{"d_model": 256, "norm_eps": 1e-06, "beta1": 0.9, "grad_clip": 0.5, "schedule": "wsd", "train_tokens": 561900000, "steps": 8574}
Each number is 50 + 10 x the weight over its row's rms, rounded and kept within 0 to 99. Layers, rows and columns count from 0. The size before them is the row's rms in percent of the matrix's.

# layer 7 MLP up, 704x256, rms 0.075, rows 371-379, columns 128-255
103:60 51 60 35 63 32 61 72 52 37 57 49 64 56 43 43 38 55 76 37 43 56 54 43 48 55 43 55 56 37 31 72 54 45 58 41 56 22 55 47 47 49 45 34 41 55 45 39 42 30 56 38 52 50 60 33 54 35 39 34 48 51 44 39 33 35 50 40 43 60 62 52 51 58 48 37 58 61 44 44 52 42 49 51 46 53 61 39 46 63 82 56 57 46 33 51 50 39 62 62 62 45 43 45 52 56 56 47 59 57 43 57 47 60 43 55 57 44 58 43 52 73 42 61 53 66 45 36
103:43 30 36 47 54 52 40 49 47 53 51 44 51 41 55 59 46 51 45 46 56 47 45 47 59 42 47 39 56 49 54 48 50 52 60 41 44 64 52 72 49 41 60 55 59 57 40 44 44 50 61 57 37 55 50 34 39 48 40 64 43 58 54 52 41 41 37 46 48 31 39 32 60 57 43 51 44 62 60 50 47 53 52 72 46 54 45 53 39 54 56 29 48 44 39 34 49 50 52 73 47 44 45 45 52 35 59 48 50 56 66 71 56 42 45 52 72 43 52 57 43 55 70 49 54 43 61 61
102:48 38 45 34 50 44 44 44 61 48 45 60 28 60 58 49 64 59 44 37 39 55 47 53 49 75 57 41 53 50 64 43 40 42 50 41 58 51 42 51 46 39 42 39 53 42 57 52 26 38 28 40 45 46 38 59 58 44 58 51 57 69 76 44 66 51 32 62 52 46 58 54 56 33 55 46 55 43 51 51 46 51 34 66 30 73 59 58 42 44 51 54 49 61 73 53 24 52 51 57 46 42 48 43 46 67 58 49 84 45 28 52 42 64 45 42 56 40 30 43 42 52 36 53 39 47 50 71
103:62 49 31 35 49 54 51 49 58 48 44 73 55 61 50 46 53 47 50 41 47 40 60 50 54 67 44 43 38 41 41 57 49 48 52 59 31 60 48 59 58 49 52 42 49 40 48 45 56 38 47 46 44 53 49 39 55 38 39 53 55 57 47 63 55 41 40 44 51 42 34 31 53 47 45 57 58 38 38 49 39 57 59 58 44 30 51 63 36 56 48 72 50 53 44 44 45 55 50 43 53 59 38 49 29 55 39 48 68 50 53 60 69 47 43 52 42 40 46 66 67 17 55 61 42 59 55 41
097:44 67 54 42 46 46 45 53 58 49 35 63 55 45 29 61 57 53 55 35 53 59 50 44 56 50 56 64 51 43 43 54 43 24 30 48 76 45 45 38 64 59 58 57 47 44 55 48 46 56 38 32 60 58 51 45 39 48 31 44 54 21 67 48 44 38 50 39 46 35 57 46 63 41 53 57 49 43 61 51 76 48 68 56 56 53 51 52 42 63 40 69 49 52 48 61 65 61 42 44 46 54 60 41 65 36 50 51 49 54 41 53 40 43 54 44 58 49 73 54 38 43 40 63 39 39 52 21
102:60 54 44 69 64 63 29 47 53 46 41 47 45 47 54 48 78 45 43 60 53 54 44 62 43 41 45 48 39 28 30 47 43 69 28 61 43 55 47 54 39 55 44 53 56 53 48 51 60 53 48 59 67 35 50 46 51 41 64 58 60 46 44 43 49 50 59 57 41 69 44 59 55 36 74 68 39 56 76 50 45 56 45 49 51 43 51 45 52 37 56 51 50 65 33 38 56 51 64 56 66 63 58 34 52 43 61 62 48 42 52 35 42 49 66 54 51 60 57 63 48 48 49 31 59 46 43 74
096:28 60 52 37 49 67 40 34 61 58 42 47 52 58 48 53 58 42 50 50 59 45 70 33 55 36 55 48 35 56 78 40 42 65 38 54 52 39 48 66 53 45 51 29 52 47 39 48 38 42 44 51 50 63 61 38 61 57 45 60 51 56 63 51 60 47 51 54 50 53 40 47 38 56 48 50 50 56 46 55 40 53 36 47 34 40 46 55 57 51 62 53 57 26 56 23 36 50 62 49 66 57 54 63 49 43 49 65 43 64 47 49 45 41 54 56 31 58 62 39 65 51 53 49 44 51 18 47
099:58 46 45 57 56 59 50 50 40 51 47 48 43 45 53 50 58 48 52 58 52 62 61 46 30 55 52 39 60 35 51 46 59 43 61 76 58 26 49 48 53 44 52 51 45 44 42 41 36 53 65 50 45 44 54 52 36 40 42 57 36 37 48 52 45 62 62 45 47 53 65 33 59 37 30 51 45 33 36 34 55 43 39 43 84 49 58 45 64 40 49 49 60 44 39 56 50 43 51 68 62 46 62 56 44 53 65 42 64 39 53 47 56 50 60 60 27 55 42 37 55 49 64 60 47 59 52 60
101:65 66 46 62 61 41 52 60 36 54 55 38 47 34 48 57 32 59 42 65 49 49 49 56 54 74 40 53 48 40 49 33 31 53 48 43 43 53 39 38 62 60 53 55 49 56 64 45 40 63 47 45 54 59 53 38 19 54 46 43 46 62 48 73 48 61 30 48 51 37 47 52 48 63 51 55 47 51 50 64 47 52 51 42 46 55 42 45 37 53 50 57 41 70 56 49 61 30 47 36 34 50 53 67 50 68 56 57 30 50 54 33 45 57 51 39 41 54 66 52 39 39 63 48 54 46 88 56
# layer 7 MLP down (transposed), 704x256, rms 0.0739, rows 371-379, columns 128-255
102:50 51 52 47 45 53 52 17 47 61 45 63 46 62 45 56 61 39 46 52 51 63 39 69 41 56 58 43 42 52 61 61 37 41 41 53 69 40 47 48 51 43 48 35 41 48 42 42 50 49 43 72 55 51 47 25 36 54 55 34 64 33 33 42 66 48 68 56 46 66 56 37 56 52 54 56 61 49 43 52 57 50 40 36 53 46 56 46 46 42 57 55 56 45 60 54 53 56 39 53 36 56 56 34 35 43 38 58 45 49 63 54 58 57 52 46 53 58 51 66 70 56 56 60 55 52 40 51
103:24 49 44 47 44 45 41 65 57 77 38 45 71 59 56 44 48 50 42 44 52 53 57 57 59 32 47 54 62 41 35 51 69 37 57 57 68 39 49 45 48 46 46 54 42 50 50 61 60 58 61 38 41 47 47 41 36 63 54 44 57 33 64 56 50 78 54 61 47 46 49 68 41 63 53 49 46 54 52 68 57 65 52 54 59 59 55 50 51 54 51 54 63 51 34 47 58 61 75 58 34 61 52 50 46 48 42 60 35 58 64 31 44 60 53 47 46 44 30 36 62 43 52 46 53 47 37 58
098:60 65 54 53 41 43 62 46 43 46 54 47 47 56 45 43 56 46 37 47 61 40 47 56 43 41 42 41 32 55 35 54 38 45 34 52 63 38 50 46 51 66 44 38 42 47 41 31 51 27 55 63 65 63 59 67 72 64 51 49 50 54 58 44 47 48 38 59 54 59 61 31 26 47 48 67 42 53 49 64 44 45 56 45 36 43 59 53 55 33 58 47 53 51 39 54 50 37 35 64 21 47 55 57 36 52 54 40 50 53 55 44 63 49 44 53 72 44 64 45 46 64 61 41 38 37 41 54
102:56 46 50 51 60 45 53 39 56 38 58 51 31 39 41 52 47 48 32 79 54 36 50 67 42 49 48 61 53 45 44 35 52 62 39 46 67 59 51 66 37 53 56 47 38 52 58 42 55 40 47 45 51 51 70 54 51 34 50 58 53 48 64 54 37 46 66 39 44 45 52 61 53 62 64 37 47 49 49 47 30 33 56 60 33 58 43 54 63 41 54 52 44 49 49 51 39 38 27 52 39 40 56 33 49 33 74 61 76 50 43 66 58 65 53 62 48 66 33 51 27 46 50 65 48 52 64 56
095:53 45 40 40 47 69 44 44 63 60 39 49 65 29 39 67 52 41 41 73 33 58 56 47 52 41 57 59 62 50 54 37 65 27 38 29 42 52 60 48 53 37 59 55 56 58 60 39 56 53 61 44 59 57 46 54 61 60 47 59 54 61 49 62 53 60 54 41 33 55 34 61 52 47 48 52 33 57 30 49 42 48 19 56 45 61 38 53 54 50 42 40 48 49 58 61 45 41 58 59 53 46 35 41 49 48 42 40 43 58 49 42 61 60 52 45 52 45 53 53 46 48 73 34 56 54 47 59
101:39 50 32 55 42 51 64 47 45 35 54 43 50 69 59 53 59 50 50 40 63 55 50 52 38 55 54 47 47 47 53 40 57 62 34 56 32 58 62 49 61 52 62 59 28 53 60 40 46 42 38 50 40 59 43 54 64 26 51 48 46 68 50 66 39 42 55 53 57 47 27 46 63 55 54 47 57 37 51 55 60 64 45 58 52 57 50 48 39 50 62 39 52 48 54 39 77 59 65 49 51 54 35 20 51 41 59 56 58 39 43 67 38 43 47 51 56 33 50 42 46 34 58 57 53 50 49 47
093:50 48 66 53 55 46 49 56 53 43 46 58 42 85 30 46 56 68 51 41 48 53 45 53 53 53 37 59 30 49 51 58 40 61 64 40 34 33 64 53 59 58 30 25 53 45 49 56 35 44 51 40 37 58 41 58 44 44 49 49 60 52 56 70 56 44 49 50 43 44 50 45 43 51 42 38 63 47 39 47 62 45 42 50 61 59 41 51 51 53 42 56 59 57 67 50 44 56 45 49 40 54 70 45 53 41 55 49 47 49 66 43 41 34 41 55 40 53 48 44 57 41 57 43 45 33 36 46
098:41 63 41 51 56 61 44 51 61 55 50 43 55 46 34 52 47 28 72 52 60 48 60 56 44 35 57 46 43 70 64 51 56 55 36 33 49 53 41 56 55 63 44 66 39 40 46 50 39 41 43 55 41 54 51 70 50 58 67 51 33 44 39 48 42 56 54 58 62 35 52 39 57 48 51 49 58 52 51 52 41 53 49 55 49 41 53 52 45 25 51 43 33 53 50 40 45 58 38 32 30 29 54 49 35 45 36 52 41 50 51 66 56 50 60 51 45 38 41 53 48 56 64 55 51 36 56 33
097:47 35 58 47 48 51 44 49 57 55 52 58 48 72 35 55 70 43 53 56 38 67 52 33 56 50 56 75 56 47 52 55 43 33 47 56 62 66 69 68 40 36 42 54 55 55 51 54 60 59 62 54 38 54 57 66 74 32 46 56 68 39 50 28 47 45 59 43 48 66 63 40 49 43 47 54 54 34 49 44 41 37 46 50 46 51 46 61 36 40 70 52 57 46 32 54 49 51 60 61 43 54 62 48 45 36 43 47 62 58 43 52 48 41 51 44 38 54 52 44 33 37 51 53 55 55 36 51
# layer 7 MLP gate, 704x256, rms 0.0807, rows 372-379, columns 128-255
102:64 64 49 43 41 41 45 79 57 45 36 58 60 40 44 48 64 60 65 51 55 66 44 53 35 38 51 47 40 57 55 57 50 47 38 53 44 39 73 45 59 59 60 59 24 57 47 57 50 62 49 60 48 50 46 63 52 38 41 54 56 56 50 43 57 48 33 35 46 41 39 57 56 44 59 55 34 58 33 54 52 29 62 60 56 51 49 36 72 44 36 53 56 45 57 63 55 54 48 41 46 54 61 55 46 38 50 41 61 46 80 58 45 60 32 41 50 53 40 52 38 59 47 48 52 43 37 40
112:60 35 47 59 54 58 61 59 63 63 26 57 49 54 52 43 32 51 48 41 43 63 57 49 46 60 60 34 50 48 46 64 41 49 58 71 52 28 58 56 44 51 38 63 45 36 53 62 61 55 56 62 45 23 54 49 46 71 63 36 44 54 50 68 42 56 41 55 52 54 46 40 43 54 52 50 35 44 38 53 70 47 45 64 63 51 55 46 62 65 44 56 71 45 52 54 47 56 23 45 75 47 64 51 60 40 47 49 32 61 47 60 48 52 52 34 48 57 41 43 46 70 37 48 47 32 38 48
104:74 52 46 56 53 46 48 33 48 51 65 61 47 53 59 63 53 55 52 50 45 59 61 58 66 52 57 43 38 48 35 54 51 26 53 58 53 62 58 51 59 56 56 51 41 58 48 43 65 42 19 42 44 41 51 67 56 54 68 56 62 31 55 50 42 58 39 46 32 63 52 43 47 52 34 35 48 33 43 49 39 55 51 40 51 34 41 70 60 50 57 54 52 57 56 52 53 49 54 48 73 60 54 46 51 39 58 31 42 54 41 59 55 50 45 33 37 42 41 51 56 53 51 59 52 44 68 55
097:68 64 40 68 46 51 42 55 40 52 62 59 47 47 65 48 53 39 50 53 56 45 56 48 53 50 57 55 52 37 46 49 55 49 37 61 60 40 52 52 47 48 54 23 59 52 71 67 35 57 46 39 67 54 41 61 51 44 43 41 55 49 49 43 47 60 57 47 49 42 54 48 57 35 38 64 49 62 61 34 47 46 53 66 43 38 44 28 52 56 35 54 51 55 49 64 51 66 48 42 48 40 58 45 53 39 64 41 34 57 76 40 51 42 47 45 69 44 41 57 39 65 44 45 53 62 47 59
102:54 53 52 62 77 55 52 48 67 58 59 51 45 45 65 42 59 73 60 23 44 41 49 49 31 44 55 42 56 53 43 61 47 41 40 54 43 41 54 52 49 45 51 51 59 48 57 48 43 41 47 53 36 33 51 44 39 53 60 51 63 51 48 70 65 46 61 47 38 69 54 47 55 52 42 28 56 33 61 61 45 72 56 45 50 38 72 60 56 54 55 66 54 65 47 64 58 46 52 52 37 57 49 64 37 35 50 66 33 53 61 60 41 43 38 48 49 46 55 66 48 54 30 61 39 64 55 44
097:62 57 42 50 54 52 54 59 50 66 57 38 41 47 39 63 55 40 63 52 53 22 53 67 61 51 65 54 55 59 57 24 63 37 48 44 54 65 53 37 52 46 55 41 47 44 57 52 58 36 47 45 61 49 52 51 51 54 54 34 42 48 50 61 29 59 53 41 61 53 56 52 45 46 58 45 30 60 36 52 45 58 47 52 60 62 59 49 65 57 44 50 50 57 44 56 49 64 45 54 57 45 51 50 32 43 46 54 63 55 48 66 59 37 45 58 45 33 59 54 56 43 39 53 29 69 52 56
093:41 46 52 54 51 42 57 43 70 42 49 54 46 47 53 66 61 55 53 37 48 51 42 48 48 30 60 50 51 44 54 50 51 66 57 46 48 42 65 47 45 49 32 54 29 39 39 59 63 41 48 36 55 42 39 54 46 35 51 47 35 27 45 39 50 42 58 36 47 41 57 39 57 48 50 42 53 57 48 51 70 55 37 43 61 58 47 77 57 53 38 47 45 66 44 42 48 37 52 68 63 66 50 58 44 57 68 47 57 31 68 57 41 60 54 63 62 59 50 60 72 31 36 55 51 67 44 49
119:45 37 55 52 52 60 35 45 60 49 45 63 51 74 51 40 76 38 68 44 46 61 49 52 63 54 55 49 64 46 45 60 51 24 39 57 59 58 76 62 46 38 43 59 49 58 50 51 60 40 57 55 38 30 46 66 80 47 38 55 60 38 48 53 56 45 64 50 50 67 75 36 45 53 57 53 52 56 56 44 31 48 39 45 55 55 70 58 39 47 60 52 56 46 38 45 48 58 60 49 50 42 43 52 50 31 30 60 56 66 43 38 42 56 53 62 38 61 55 43 44 48 53 48 65 52 30 36